Part of a small language model's weights: MLP 1024 SwiGLU, no biases in attention or MLP.
Each number is 128 + 32 x the weight over its row's rms, rounded and kept within 0 to 255. Layers, rows and columns count from 0. Numbers have three digits each. The size before them is the row's rms in percent of the matrix's.

# gate: layer 10 MLP gate, 1024x384, rms 0.104, rows 220-250, columns 256-319
# up: layer 10 MLP up, 1024x384, rms 0.107, rows 220-250, columns 256-319
# down: layer 10 MLP down (transposed), 1024x384, rms 0.105, rows 220-250, columns 256-319
gate220 097:172187172146088102142130161093128145159172209086130167084184180086121116113069145131149165169074165138151168086084082090129166183087072112122186118097108156094081153167111163094126132127111116
up220 097:171210141185099132127113076139176126119066124130136138202141114125106109097145115031148126205088027080160087092166194140145193214139153126127150189122112128131110114086091103154116117140145086
down220 102:094152063147124175105078109167154108099120064159132155159100094153103171054153069066113107198136094127169134194166191179133096139090184122171114130090126075122167162111106126199147150110090084
gate221 104:123135099128090147088095133132097147089123069124186147063146131093144128097130114164088110110154108116133135100170087079151081168126106138152114138152174141076176118119112091142191158182087119
up221 108:116091152072162123152173081175174172130053103064127175085188153137151132096157162121188124210161093091147167141107158153122128093140099135156107134128071134118196120107199157124170140127146114
down221 097:094151136137133154116146132148114119142159167148113112098059165106152134127136147105140129096050149118165130097072114094128190129067136114076175123214188136104141121170152155119148178138121140
gate222 104:171131195146205135196112150129113135133100061178141183165099182182175111216125111149147131146193105112148149127090146139141159102154128099199135071043140136190136091081148135129157135100128144
up222 103:089110158123076073073134188207086108159148129146124149088101106145065119088134128171132088143134070097139119121156149117116146131114157171086107146086078155169153098119109229173136206153154161
down222 106:183200118151163163125134092110061130088131157111150086132172128111112138171170111146123164162186149099137131096138129123104107108182113132103047147118177064095222106094157154143141130149162078
gate223 095:167099130102102135154157175089096185090137169134089144085090134076179098096080115116135152093081143087127135161100106116119149154171138156151195148112145107162145106136117121130138134136096101
up223 096:177146131120135099121123139131108118138153121157181102143129144140100124160101019065123119178112179103115103127048092113148146132113140105082082109102131102146108114129052088095135129143137098
down223 100:185174123102146182133147151158132152144060144132107142087164111122195120089127123142122093125134130087139138129104089170144179112163117116124127070124170070135114139144178178109129151139144093
gate224 100:143107132137133193099146131150133148089136108121068084146138086124098130146114151144136114071079165117145169073126179164140115140151108074160101128112108100151183077093118171168150171151145121
up224 102:132140100102113141063140107153130111122141155120155103107117146121126133172133100079098117112169125117096144099139139155082106152124125063162130140097127075184116123124083192129108089143077105
down224 100:127165121140174128158044155116141118074099179171121140167137069131082150113141125108106131114121124087110054126124092142105164158095094216117155120140156133136126110114114071125094158158146116
gate225 104:161121085069132104056146109211137069164137115151126126144165120100056155127121166168135102127166100158148103094149052142154193119140137162078158136144111109156131149095125179130133182086136182
up225 104:121150117106138125178103096088104150129105180121114127104117121185137116148122086112128181126097182140216091091171109137103141166144130122119083173145099148182169136108112095158115161190116097
down225 103:187101150196126122136136129103139087135126189087125093114137121074168123169184102160044124078108133147168079088169133135166085164131189147164120120112165146180116153166109126144118074154115105
gate226 096:104113166059059157179113120114122078156189119190149095123148139156125133153166095149148145109181108150169130116138072184123138220139153140094122138139147182132116113137188098134129104165107133
up226 096:177114071133150059102087148134114051169116087100130119159187119085134192135104114112177089200137133137149108119128147181193115087164156151162118084152112096108188143128140192115129090106174125
down226 096:122125161164149177101094122095140101093046120051075120162054133080112169142112123138195143128115132148148118154082171110163170127115160078119144147114088102095125156133155119182122150159121147
gate227 102:182217173120145138140154101132142077159137099105142116162123148121173134169149150156153080122153158172214074134118144106070091122118156105107112127131152149114089122136064143126182165090119122
up227 099:087122184153116109130176119148095105099121178159155134170150120098142164127125188114121121103194138113107075136164105107130124131119072143097093125143116142174138157116139195179122141116095064
down227 099:099083168118092097148116081140137097155092134150125111067111164170028146116139140142079105152166110110108100070091151129139156118107090067166135093139135131082157121105137070120117107110161122
gate228 101:101070200081108114163100108123090163132183071131093128072156040113085152167125104095132120056165159143120131116082160149117149130078120113124076078095102097155145151071136160051154148143120100
up228 103:106157124126151110065149162094206105106080153123072079148089127119127142071120116135121156157091074161126116169088146082152085126093140124135118159108141078118103148144155166164094167151178153
down228 105:126108129106140180135054182171147072158073099091144139077136071090111081112127135146138112129091109148100115166095120137152152165073139121091083105130135060112092118166143126203144103161155159
gate229 107:114139084101104124193129080117130143142151165117112128121078119128102122154120149111152110116134172118209093122134113152117145098114140147115131166091139135085171124173163118140111132145111120
up229 107:176149124085179111126139128153104130143135115198076074150166183075171113115101111178122111102110153073106177181175156123115110164128150122114130142092092071093113131144137094137141082093069090
down229 103:141107191102147141102114160188104094110121189172067115110112119126122093149086116116128107116131180173107037143133153062112120161097125193141178108140092129111167158158141145142100086158094155
gate230 111:078076167132113146151178158114127134102138132170117139118151152137070127150182159116076153132135111190179118117133189144189101105156148123109189105073116149141182130154109144187111180106155103
up230 105:101173136146140136078107130090131127076158132130132137100118145127138075133132126101140183131148143134118091099118094151151140092101143136128146126168129120051150169071118099213170072196109103
down230 109:113124149154140133116124120077136127075171159147107136081086107134102173087114184092150187116179196122098098080100167072143151168135123127138157147112098099098128064127117121110070131204105114
gate231 100:135137060195111143112046165111153131119182090110124140071129102164152127105083177106097114128115179136157126096179140144180107130123080122154126044152096106101136180209142081122121160116138086
up231 099:192126140113121150118155156105152074140147139100163112152133146098102166180161160056098113109073142130149148146115096057119196135132105166184127098158100136109138139159114121120168121133139090
down231 099:102129105045133153156094072130132081122096110119118064055151113122124177156166143132113170111097202109132112138122094072145058151140135134149089087118139129133130098081100114106084060134145143
gate232 096:158166172160115105091190104138178082107094128127128145170140176142115119130108142124111082081184170103139129127113153185192156121129134133098171158103111100138148115079095131124189117083176132
up232 093:118118167124126144140118107150158146106133094157129148086103102194109140132175065131130099121080120135110142103135135121179063173135102169210122153165067106144166149087093105141176111112095104
down232 098:160169108128072164151136116149144130169118141130124121107147102137143196069118169148116160119168103095168143143126087080144158152106109131174134102123114158141119143168122113079120067116135083
gate233 108:180130128143128139158124102136160137128141111124155118140125152134144115142096195118124075154120052123114135111101119114061197172109102112131158127048102114125107127192105140153160125121121111
up233 106:104126112192108124042167139105175110139112112149117126133143130129105042136119129160122104070098175105161168164106114126179107113154090142140161115131132130096151098140144109113021103130148128
down233 102:141120153129174154126138107111094115095140129162091171138107049118133115192099163105129170099122127177146168150119143111158103121190123176148118154123153104172130149111158124112075139102093137
gate234 099:169143143147137111126098125124126129101074069108116195170101122137155119097139145120060163128133110167155119144133160102130111118135156136199119150101169107138140170120148124132173101101137168
up234 100:106164105106137151177135131089109145104168137153124133129158152140097182140124068129105089129145116071118106154139097093166100097083166150113121135189148159077163132146104093135129130105121104
down234 105:160117094084129103078101147070099198101182093126129138169145122156138128143161123081161095162093138139144072143061175176079109093137122150115101138187077152101141194104158102162156169167125086
gate235 092:093095183117137189147150147103163190157134091179105143151139119204136170171127200119108065162120171105106075163122159141109051118137134144119072097113083140125164122176124077117072118195150139
up235 097:153171152097109108142147078122119165165140136105212109108124118155140117163101091169128102139095080107114110063114152116195116129052103118082160061102121135154098155070139152141156147103107150
down235 098:161104081129133051144094124157112123082135119152100127167119121096134113163149135145120093112150091177132237139137172097069115169124125117121111077176143100133148145125129152148143072136071151
gate236 099:148145079101038105084141190130111188091157133102165115175137127083135132109133087105087144138136156098173139127077090119078142118139102122162141156112151107140136093141117128102125181042086123
up236 095:171159195162184127143104076204157123106119142208104106098118087116137063146095169134120171108135158197127174125151169097159147136105147122085120121125100100113159109123125172082107108135124177
down236 099:121169170151073120076110160133190165136134144164169142181154150167133181102154124099119108137117090099118212129123158114123106115080107141093131064162152149126078092106120108137120121119104157
gate237 099:064120092151129094139060128141189090122120108141146086121126130171107073170137071122110150105134174135142139116124156135172115129132100119210119152146121168097120143079183088123160118145093161
up237 104:101061152091138183031189171131130172097080162071132140109084118050142166084075136154145145132089165098153167135158153132126112149104128139106142077080159105175134123091126111144120135124165122
down237 105:132098165123137105143135162107102141120142057143096119116117144133082085179146123133092164113128112128125146147076109130144157173037178076063174173030152098089108155084057125117168114126156135
gate238 093:223133049111077154175126201197130124142154153143131156100155128145136186157133102115177150098067110091150107117107099183185111144192139091122143142076086154157175146160103120120125153141135129
up238 091:154137049125143094219171103121170115177130131134180138083117091143128139164135108157146086086153119104138096146134142206174120115158102180155181100091108137151151136112116165078121215170161179
down238 096:062182078148119081107182129090140108142143134139120119126083077156123168113054168121114133153114100204169132118110106069121108126167102118159083104128105128097107075087120138135145149131164044
gate239 105:139155097095150150129155155129153131115152105123133086153142146115139135143135137076115079064102072128156146139136182097117128134090123151122133121140098142104144158103117174116190113154121153
up239 108:133164092104155150066145146155137125120105134153141075175120117135143064115079086199114099066148172128102110155137083137120171078134104096148139181095115127160096155130110127121129210080093141
down239 108:106139150164139109164126121111230124096189135110161079104155136131104151149130197133118139137117122155148112153162126131095081167072126192141101130079126163106136155079115113130187132067118104
gate240 101:133151085130117111120146141173153199155159178071120153124102143126116189069094073095078144088106138100104117118131074144174090189092175189163177135134042150131136210101142154168082149178137115
up240 100:159099159130143119141100099099136115107148202103165142113078118144111137139150158095151132168127111162079095145138086095101134121119150125065138124117127147173184130147157155106164098104119185
down240 097:129233192049099195086140111180155151150111142177126155068162121108098168136168094082121118069149201146101173074112075088075109120083105098091068128159054082127096096118122123105125089174179089
gate241 106:097173179122114111146130099154148147141133162125162157124146097138127138096130118140151169140092051137152150103174131078108162130136196147094078132120151141155082109143163135173211118105185150
up241 102:120133083208147139160143129100172115122138151113163067128127105074125166170163141158141121167170156100121109128143162184082154086112096117135092043121152182091196151104105150096070158164088134
down241 106:190112150106116098125083096140142096110088178205204132145106189142154105123084139120105142130127107147138127170078158137133194147150189178108161141176100179133179134146072130165124103102164141
gate242 101:131107111098149133104099158167187122134107162169107116106110130170102189184144168129097107098103192159174127109096116119140118135082123132160126127125157093082087117099146060112156133157196183
up242 096:155145188165118118189119179125088115098093123116152076157101107079125114117127096104140156068100113134178148099118118113159084177081132103163139150142131170119133120048143183093154158112112135
down242 091:124113140146161083075138173137092109139138080116115078087130098056133092141108155146060090079107186150109115138082075120117219085108084111125119114112120149138121150114138141102145126166120168
gate243 096:156141132165077212072136082136192142163121071094134112183102124091143120087137143131079096127102116147153154139143105094084061132119120072124130133116044100187164132165141084129157110159168178
up243 095:094158132110134188134111142130120102122100150132147158106109073061114097156174128144094095129186152177130103129113115142117113118088153105174145145201145113096139050093088127145107134190210103
down243 099:097126122140128084133131179183106133145113145095119111143158161112127114150129119121179113133104176118116145176131153159159111129162066148092115151102119132128102125099121080149113111145126131
gate244 099:121045063121133120155081118136147115130156065114110176111124117083125076172090129112114095104135108087160139158090126203198125163148122114128149093163095065117139173134148136089069094144179097
up244 095:107122166114114147165126107166119095093139171093105177160180171154121194077175160112083155061139186103163114141105149178108106095135103069136150089117097092139168187115099142064148177136155108
down244 098:121134146118172150097125113131140145173114104117160158066188098062126074113088184150142121121096135149151098111116195119149162133121161119151087093101186141146096165159124071103117152119137066
gate245 099:115134160106109120131165120131101111048165145097144125130186106064102157072166147157091132107084100095088112112147109114143140165138145112063116096182104100106098093110148077132107110131139101
up245 097:132093106151094139121117151095128167114113126109135181131098079138150123113084119114176147188134204189106137079107188125094142109093102106144148155124137135165109072153145179170163160129159142
down245 100:110083123187111086121196128132132138122162111127130104201090175143096118099138092115109139082187121126141150120075124120187069113162157178140133131141083142067109134148090096126159074105118094
gate246 099:111144147162131121105116141100087131121120069116094101133110093079184135161175144062143128144176133189146137154112143122123109124159105133143125139128143121111143108134170143141130080125102118
up246 100:148168127132106186142117129113082092086106123111113106050096161110068144147119142127117142150103135173161076099173110065130080142158145168124091133148098154139090167078163099154088232133078128
down246 103:129098092106127096162105110136152123153111178158148181179065115143157084192101200158131116122099080120130131153087144147174162087139140063139115149134121080123066098087129133109133101111134117
gate247 097:120100127074097123147086143097095120086152131152193138134101144133112184078079101088187064174167182088178157112119117096150170044167200123100150118124123153150135073155192107072125111132104097
up247 090:146123111164087123123205177151046150072142148192115126126165126133163125174117133143131129103112144162168095056103061121108136082145117216093060144156096165137133164113096114114131169103200149
down247 096:123106156223170120114154161170109112106125144096112133125122154137106152087098107110126101140173094119176141147103135153059133110153084194151142141165132190135138130171087113109160134086101185
gate248 097:194155146139169120126107104127105121167144135118183156120147137108124163117186098081036089149147153151172128146106134117183138138117151117173143135171090146136150138080158111074092143139090106
up248 092:116144111115155191136114150100091114105182097164140158141133115105096115111167151115136122131164102128127134118201160104197115078160128145150125098117131126184112089183158147128139129103142162
down248 099:121134169147103116107175134103090098119175120143172081143081084164071147158143120158165125101112121110064178125115110164186159090102134128107112163189139135155134089083111114124041161115132166
gate249 102:120158163136133134169124067049166145101106096164143155112105099111128190171142135147115177149123112122124099150185091125029128090165066156172108117092127140149087122138111112133115125167101134
up249 100:069101126172157133125183127108096054121157153157087086133113080148169180057131119118097088132113094124117105114129111103121126167141143094097078119061066058104150100118129078130115142123165144
down249 104:088113143122181154112053136157178160081119133151127117158142165117146174116196121106149116143156132155135110158168041133135143172092120103098123168150146119164151091115143156091131094113135111
gate250 089:163133154197166121175186139117165131190156137172091152189115072114084127173112126085107122130162210140101136162131110143156147102129119071117112166150120126160115151215166129151147141144123128
up250 097:143157137145070138166116156147144136102169106071082124070120129128132061152125102142148169094155088108051159115087172210145068091152069098096146108092145178080071165161055112128127143144105088
down250 095:138122160068147169100090117102201069180128187119125155174133132161090100099077132133149174128156108097189148139173186124097087111123161073063153122127089134143125182091129166085106108138100064